From a checkpoint of a small transformer trained on Wikipedia: tied embeddings.
Each number is 128 + 32 x the weight over its row's rms, rounded and kept within 0 to 255. Layers, rows and columns count from 0. Numbers have three digits each. The size before them is the row's rms in percent of the matrix's.

# layer 7 MLP up, 384x96, rms 0.126, rows 244-277, columns 0-95
103:087123106135143133106102130178102104145123114146188121068097096116100162113086122100154146131166116120111123086172122141116100158073137135036093109131153101152167068143113094124062099159157117177158075116126136216141103174135147093133111120135172223166118104165171113139151113131113100153
096:097114135162102132117126152106118044136124144115121106120099128155025147164090104206167124141122162141143178079155143215111150159094152160086113112147120085168146091155153157123139126099083106182154161100165088129119126097141147146147098113072128131169129093180128076133089094118123073116
101:101175142093104084093113133124163144096180154158132117100133074183216185146151126112091153109062104134184088068165140110128104176131109103180103104129086095155170156156145134089120088136114122121110145114183121122122164114122110110139165170158162132085106147116112118133109110205109051102
098:132131202135106142132161122122140113139180147135168097087098091141099147156105165158165089137062115078143081141177159133075112136163151150113084096150156119184155123128109082163052177111062112121104131149140064119171155108138101129134157145132124065097175097159118091180097137075106136163
104:146148161099169170133153170096088142130073121124061125110146124074073127153138094167176159055176120193199114069108210137128110100105142168113132144131129112156089105130142100134133150165154132099108122139145085182139150083156116077104065121072156155118132114137089093159110147109124144120
112:126159168122109099137158145098177165112181190116117141175073101120137102128117135145164114160140111107150120176160123062188126128133125126111145091135132170114124147102131136060114023114148132129166083100138131109098081147126199152072050166108135103130135145089126157095126213140126128111
107:162140123074115083119127139165165100126182095169117130129117082137149137107116133141190147112162136169098121082167097165160107206168079101086150119076100075131185142146122116149139108150189119047086132139143090136163145159066147130054151116100117107167146121185102150160117122099100130099
096:142188177082112152169118099151114125111126145155131089101173062165171127161125087101087127106097063178086143089167105051125127152118165169127091116090105096092200110152144096148162164162110164131116141161118112123133070108074128110101169155175108124149131165198160162123107134106105150119
106:143117086181104146139131118164150198095110106135084162128108185169097115156137128047142141187124197136182120105084145090165140095088136088143140123127105123071109102138180139072140160166106171080097120147146119160126098156133100166105176139151113163095114120087164076121136064123074115153
115:169139115120106134096060124115090123122138141096116114160093161127078072177160139098160143171160114165072113098088175080167110171148135100138033102171164120146091107100166195121155084151200109143120124114125134095063117136128149151134134098148130118105148169151163185099096180159130150128
102:110174083100148169140093092168169198105083119145119108062154118109145124123087141068158129098142154125175052142152135144170077151102166086098125193100169132141127100119119110160131101120169095103143147092121092152114087144141150090094178135215142118099128070152175105124097160157155138116
113:132105148101110117195152181152169120168048158084105131053130149130101133135164175115166156152117188142109099060152126140181095131096145143127105119099122143099164080099165107151145122188141144148085158114122098114116092088106129088147129142133113091131102076128173170106203096120160098187
102:162129131099082105141099089167109054146075086108149059114119116076130139183132147170128168146159159158177112095174165103094133094158138140130126097192147093167131154104137158155123125154057149085128107133172045140156133124100085082096143142169124058159139138160153103142134172152107138124
110:133051115179126065144133154120204134170083166132127120126118182136068131151180136145146098119115140099104184166096101117139140077116166170122090157104156133117112105172122119063098098134166155167110155081117193162097093135151141157118074177076104089092130154134142167152162089130096138137
095:117130085072116187158055097127172129131150118154166138093114124116171128125140160157082148199091093104116101114160127198095152128099149116155166096130086085168105153081156107156151121122139168123114144167113090113108083093086085119135074141177150144156066082153163120154080191107158134157
106:081111123156061159141150136110103123116183185141120164156125097115128096218100153124115160161190107140129114169147085089122177135116112155085196139124086103112128130101105086111165159092101127132160137161125110164071192170138198200110097088115111135145133124158124096152130069157115147121
108:131084196136129202132150156136111132127158161166159138083131151169155104228191094131090107103137082164101184111119102073109160103096083061114096149153078171122105134145080100124183137167171098140131079131117125171118104121132101135107143177147141173154100092133105100128157143158113137126
109:130073065144183094151136141098146097124106130143137181090137156112111135179165127044116084131132159153077119116176186138158116108146150127136115110137139160080179131178117115104104100145103110125167135114136076132061092137178180105082180163128148082125068080113163080104175146144165126131
116:065137072080144107094111179150115098122143136130127070120123109072151119195055150129134167168094134159115159134098125168134136160069090197165174124088130131086148154129139134114136116154091141087111129156112122137117110176102158177134189138144103130124083100178201093152181175144091116131
107:168074063128106138164076125129159143073170092165157172134096134152136158165164093106116160154042129149165136091158099156125124152120138054147128118093076104117126139120097089199175154147152112108138075093144117161082093081130121087156123214147138145146119119110173111115140118144123127176
108:178138109178088100116152094105132145152185156057073085113093135120117095140168126167120131096113147047172135116138110084131156158176159165098133084124091117119145191149131074101128144163198102159145124092170136092163138155101147152126191160082106119093109121071121130133079112088103122163
110:121161155188091147120054090200127145093141089103100115078148012126110120108122121177172155131125081151212085073102136144159120122138140092103105121126138088093154109164164145115168106188121174115094127115182139106112136165101164135119126144110131098142150165147143093122123146122127178138
106:103146093204121158109108146133155115103121169087096184076139155130136172092156148125085104145114163147153137122155052115112079128152140104132087137076152129065161159096110105166089148141072149111116140101142136102129158135039121152127122151125145152076121091147142068209171139117104098188
092:168118113105095127152165163172219129115145087094119136091134122077064101148106127130183117144110121104139067144086095144162189141152114182143173136086174107080131118171105109172134154052174133168114139127126129119101173097122153181084097114133098148098122117140154100140047160155153125149
105:123177146075157128146088101149157071089168126131099096115119153148162166123162069124089113115084098174128097111139108152074122167155125127111085176096102153123180198145125087152107164157105134126125122163126136042149091196129099110181154090194137140130148110156171150165082128141098080118
099:039156140081087141174164152122164104148150119138090084110131164112212210091094141125133153143149109165070148066135134152181141137069061071152094146179115129103124105176118152130109166129117127126118158192122128115102100050118144127140131110149095125101115114138135089129121118159108149122
107:153146112150161196104119064147159109154135139128127142117134166118145164160153089182177142120124196098144096175073139148158165125113113090152166173132007138093120113120159096089113111112140166104096050139155077081111115140116155150161148151121126133097107088058126098115093145137145118133
097:086141174145109168168087137203178143161080167122099173124151076086104163166167141182078154120150165109104120180148158140102115128088136137089101101149115130152092118115120156085159147120094061094118144085135087147152086120199182120153122100117067130110112147134135101117175179134094108172
095:099187104102104112067124144175163084133147162121164086088124067068144104144156157157157131110092137090119191110151142148118136151147137125119106127171121127101165049175141128084144085169113097202108189094083127125156075136119184124179123157101128127159068128094144100119134142155119119180
099:181113071109172099106091115108116137134140047105125192141125123155140149132163085082117102190103103102179169114135189094119084166184106159142106055126137111155125178193109103115115126126145140067056155144117058149109178129096154130126118123184149122135118156113115080136114137104122141120
079:134185132128071135106154110096160106121115112175087103077168098086097141099126163118196131085106097155145091175140166097157176113151098141144182178144171155058102176129120136107132133108123123087084091099180143169159145093136171152125105128091073172110123083140144158096062150085133130092
101:130126137150116177155117155122132132131182109146106134096042153142120086182147072161148149181167120117154140140125166143090035076170166148153118109074148103129121113138119092166108120149087192185148102118166124148146130137132122101155109103127095085188090104178155123147122129073070192130
107:055115150090128135134188170111104051119141148102170120129160138114126111134127158144134125124115157106108119091135136107048127090114099168124059158115121087143097152150153149186112157157105119106143113107067141225133117123184130122158146069182114146158137106131149161138091162176105056167
078:122130143118136107138108134159194139147123178115154072083126119106057137164100165084112125119132115125108156136148122125092159075122149143140122161134143184111135088135161076125072165141217166125119129128166173135193078164195150112140137075103162125083144104155156076064151118139138133202
# layer 7 MLP down (transposed), 384x96, rms 0.116, rows 244-277, columns 0-95
094:171137129170095118153163102100148142148133105096143097121095154096103203119140168097175095093153090131175059197087103102122149137086152096130146131161103197106132173161121135078052170143076150114112175185145149101112123091130125108180149115136138051083113098169109107143126134135109138126
100:184116123095096099142125109164142119157155107114118058112096131121195139144116126108108130165152095083203170160170143102175088109186056073172156065085109124131081166136160092161146122104145148138122104058148149069167176179127108129162128098156130139161111146104157105113093114103141116139
115:139089130170185174091059094121153140201112161170102098115087113117156093134155157101132115096166142138085136146118089107120189159149177126152131175126126153089164131097121140109148131077118101146135153107120130096191071108125116078089141102112095151116199067162167143126050150116122160169
094:146128089197152112040176178138129133106097077103157163210159151116162123063120091111107235141122105100134154083106150104153124118110121111167226122138105103131125127088106150155143118126149078130156118136093138141104106137141129077156145138115112120138154133077137146131136102142063160119
090:178176042126104040171150112133134111157133132158164147160113137125152110139107127077119150145133105096166134130139111207068106138141127064148094158127137085105122074145146144144109123129105143131167160088111117069152175156053073168133118153144103072145144157098170127136158084167125166115
104:139133065147199114106167177141168113090101159113114140139099099108183160142114111128131176099117113094173161112136113136156113212192114086126149109105062114156191114069148117130093154098149051177147128143105130079101078145075168145138089118176124132155149110127134134169145123122091100092
114:167122069174150123091110121169090140193117196166131153102164138118124133101164084168053137143057104149102084137120108100093133144114156123112076097121181156105192181169148122160080136088086104111163165158118136132102118158166122135163102195175114090130157096103144144114137133145087089124
101:067100107125179145080041123131175115136170103109094124132150149162135151131142154131156099193128100093180092163078156153127148092130148106085142128092100138143095198114064228088086133129139146100144108099142135143126163163161144090192159122109144124144159128109119077121096103087153129147
102:098170179130146071127115113140126153181120164164158121109112076116146120131079118160148102156125102113124093149184085144167115151193064167109093163136131024147129164098074152120115071156127083140147132127147102108145121157089144114153120181103142103176054143165087176152129116101135103164
103:095156121150131117161156158137113126162129136129212161126120105056143121088156152179153117128058070162106147094126101153090087074074105134125177158146148155172165096184103140100114128099099100107096130173122123107183167146126158145141152157162066108178096034121104117146123117111096140146
092:173044140169122130138141201101096128096156117072115120145107154127105129123127163166109114185119050125120149126100128127118134121165101111115168051168090147118105155165189100121139125192090145149094135194066169162111163100132090104149145152100125137164092094129060124141177110115116142155
117:142080111099132132092131135145111085160109127124086162164127116157097190126121115134122163078122165151156116105108108111094192119105184176111141167127195058119138143121125184139152064172117144104116162047114155148064068096139105091167097137064147120128141130174185131159181130126138138141
096:118060122129161131144155156098148155122081179090047156186156147177107108103104125152095135098090138120132174146086086122068158183154102061162111067181116096150148136104124112139106145090120139100129117150105205151122163114068176124147075123167118148103131169124144126172157112160114093139
098:138052107131084125183160140092135099065096101145081147187134115142169136155138135145124118033133169087175108154138113164123213133115151118084143121090128130151105169125058108150107153076122170126125120137115141118165158120115094157136121121182095097104163161130171122096151122197146105073
086:158086173167120064072171171192104127088137158163154154104109150052107128109089146144160060082159163120130134162083152133150117124180164129098100088131154120139103161154130080123076151116214146118152150127110123097166091097139123093164114168120129141107153133088098124114070120088139181120
103:122145154116160102179067051133130135123171074089094150132131116119085133148179128092115106144112124094117080102114164131126158108168096161125138167102139095155128125157122168123142146093096144127090118137178067111127173158061165139175170120117128086177114175019177127135146113111175170128
118:105102121078141141090119084152137137139113145163074184113138143123171123140124123202128163147152159176174102083166132127128131165166085111108112116095121085153149072126127167113060128107165104123158098159023136116114124141134158123049131148133156122141120061137135186134055146168150127089
115:174069089135153108133084078093072123165172145109127160150110189165119124134146139128143135148095145078101141119145083109147114120132100134149151092131093186146155159151090157156075143155106109087126120102112081177122078193108189164093176040182115147133180111163134111129133144150072120112
106:194092101085077137213165157154139120126139145127157141164147111194168126177123081131153115121099153121150176082120152178120136075179125115101052078147169113078131091107145113115148114119093108149145116120182080109142107122179101124087077144103131127151086184123116105154104086095136084152
105:095126122178124103092133122143159116088182094104125115190086174094135141121093211146124079127093189078105184107128168082159142114115063127149215101106101141159124182097133198111141066123182140117169165145124161102136138123172133155108077096139111127108132159134098132138106113132099132122
108:098115101124114155206172165069169111128227156196091090162105171108157094123139155150125117140123135124172118128154131111137083156118113128131127055138117154127169116091107132132123186091127093126132156095099178064177105092127158178092094060166131111113145111103116133104137158110125107071
108:139145111158120122186084116116145154142096127173136111121134088160136087184097127144140152116133173142078112110181086097135098154130082136147145157099092166130104095102122151149148063077063060070112103130096140137161181130112108184136153157137116059187073138101152197093146177116152117150
103:142086115149117108092182109131165153122122109075142138114053116216115174112157129147120173115166103138106127182086122119121118162133196142133164082166090126095149120077144111151125165112145128143113101122032142163128125168055109070128131170070132165132138138178095120138139147117139111063
086:151120121084135077107126125112175137144122103116109164124134158097181091115121144200089175047186088091120150055153115165109122119147124115130096112137163113118146104122174143157125143148142124087133066081155184169101179161175084114145113106127140155066133143103194128137140176173082100171
110:158109106108164112136093172137158148149100139070099158138155169107103163161082145127098058128111160159092116157090189071068169080088167139192127127169132196091118148163124152145110117134084076066116135142177137056087074136148167117126136153119116103112152115118143169131110102126148107161
102:126105104139139118077092109073168118088116129158154127099198213104134128130130100106154091145167126139173165145142107083112067156149122161106164114113040196118153129152130094075148134093119125098117149052174155096107103139150125163096121119149144130143171097104131100149145093216140139170
108:099177131204142159121086095088107142166157164071108075147098102124163157146173155165134153172178136148085134147082132191117069117059150083150104125176163157129119114124145149116120137143139061100081101133114145155125117155099112147089146113071108136168124080083125132178132135203118101111
094:130134129130123093184081066067105177129146121114148096097119160134085135110134117073178121112076164095120111146117111114128160163091126078175130120085107144124082127177139156080123150124152187168087154104173196161158171069118110072190142127132170065145120145140192132142101118110120157114
104:098145115111128131163118088113137113188099133141127125146109135158069132082061043101141156120130167099084156153098157104115111094110106114154143137122175134155077178105160140125097126050103145118133110122105176106111178179079133157115195129098116145201155135181145161103077110111200131102
105:050133158179123166150166098136152108112118074053092154177108111112144138074153111100138145050166148163115110118137149131141103137098158167144131180151157113119137073133144162031065123123074140155152149123156168141162119110141140030146108110126148092115155145131126104134112165108130158136
085:128121119094188132100127110097167132049187140127104107128146177135092179096134092126123104084162171152093123143119115146119101122097159103133158137093131185142125134096138093068115126116094210104150097090178086198145175136151063092120167053125122102119132191143155092115127141175124139142
098:169138148137093120059108118106179160104160132160154133152111141156184130025165090084105143138079135100041131121089138082154141167168155163096124111129185155069132110119129161129132112110171162149102119065085127083149137177122186099107110089100158173143140125162141158149150120139123123111
096:144138137167077107103106104145174196164089127163107173099122143112152123105109102105157106090151082162124127139115129108190211160146094128131199154100086165104128080168091126081149099138152124147102099133150120104114180114078152128133114190096072126093164150070101115142203109091145167124
081:122182164099114163140115086102129159134063068152089122180108068107107140126129137135144102112120195135161083148170134139076162142080135159107154144133116084127111172090107137088150087177135166108149116137134041131143156135117092083157121142160147098098117146133171188186195090088101158107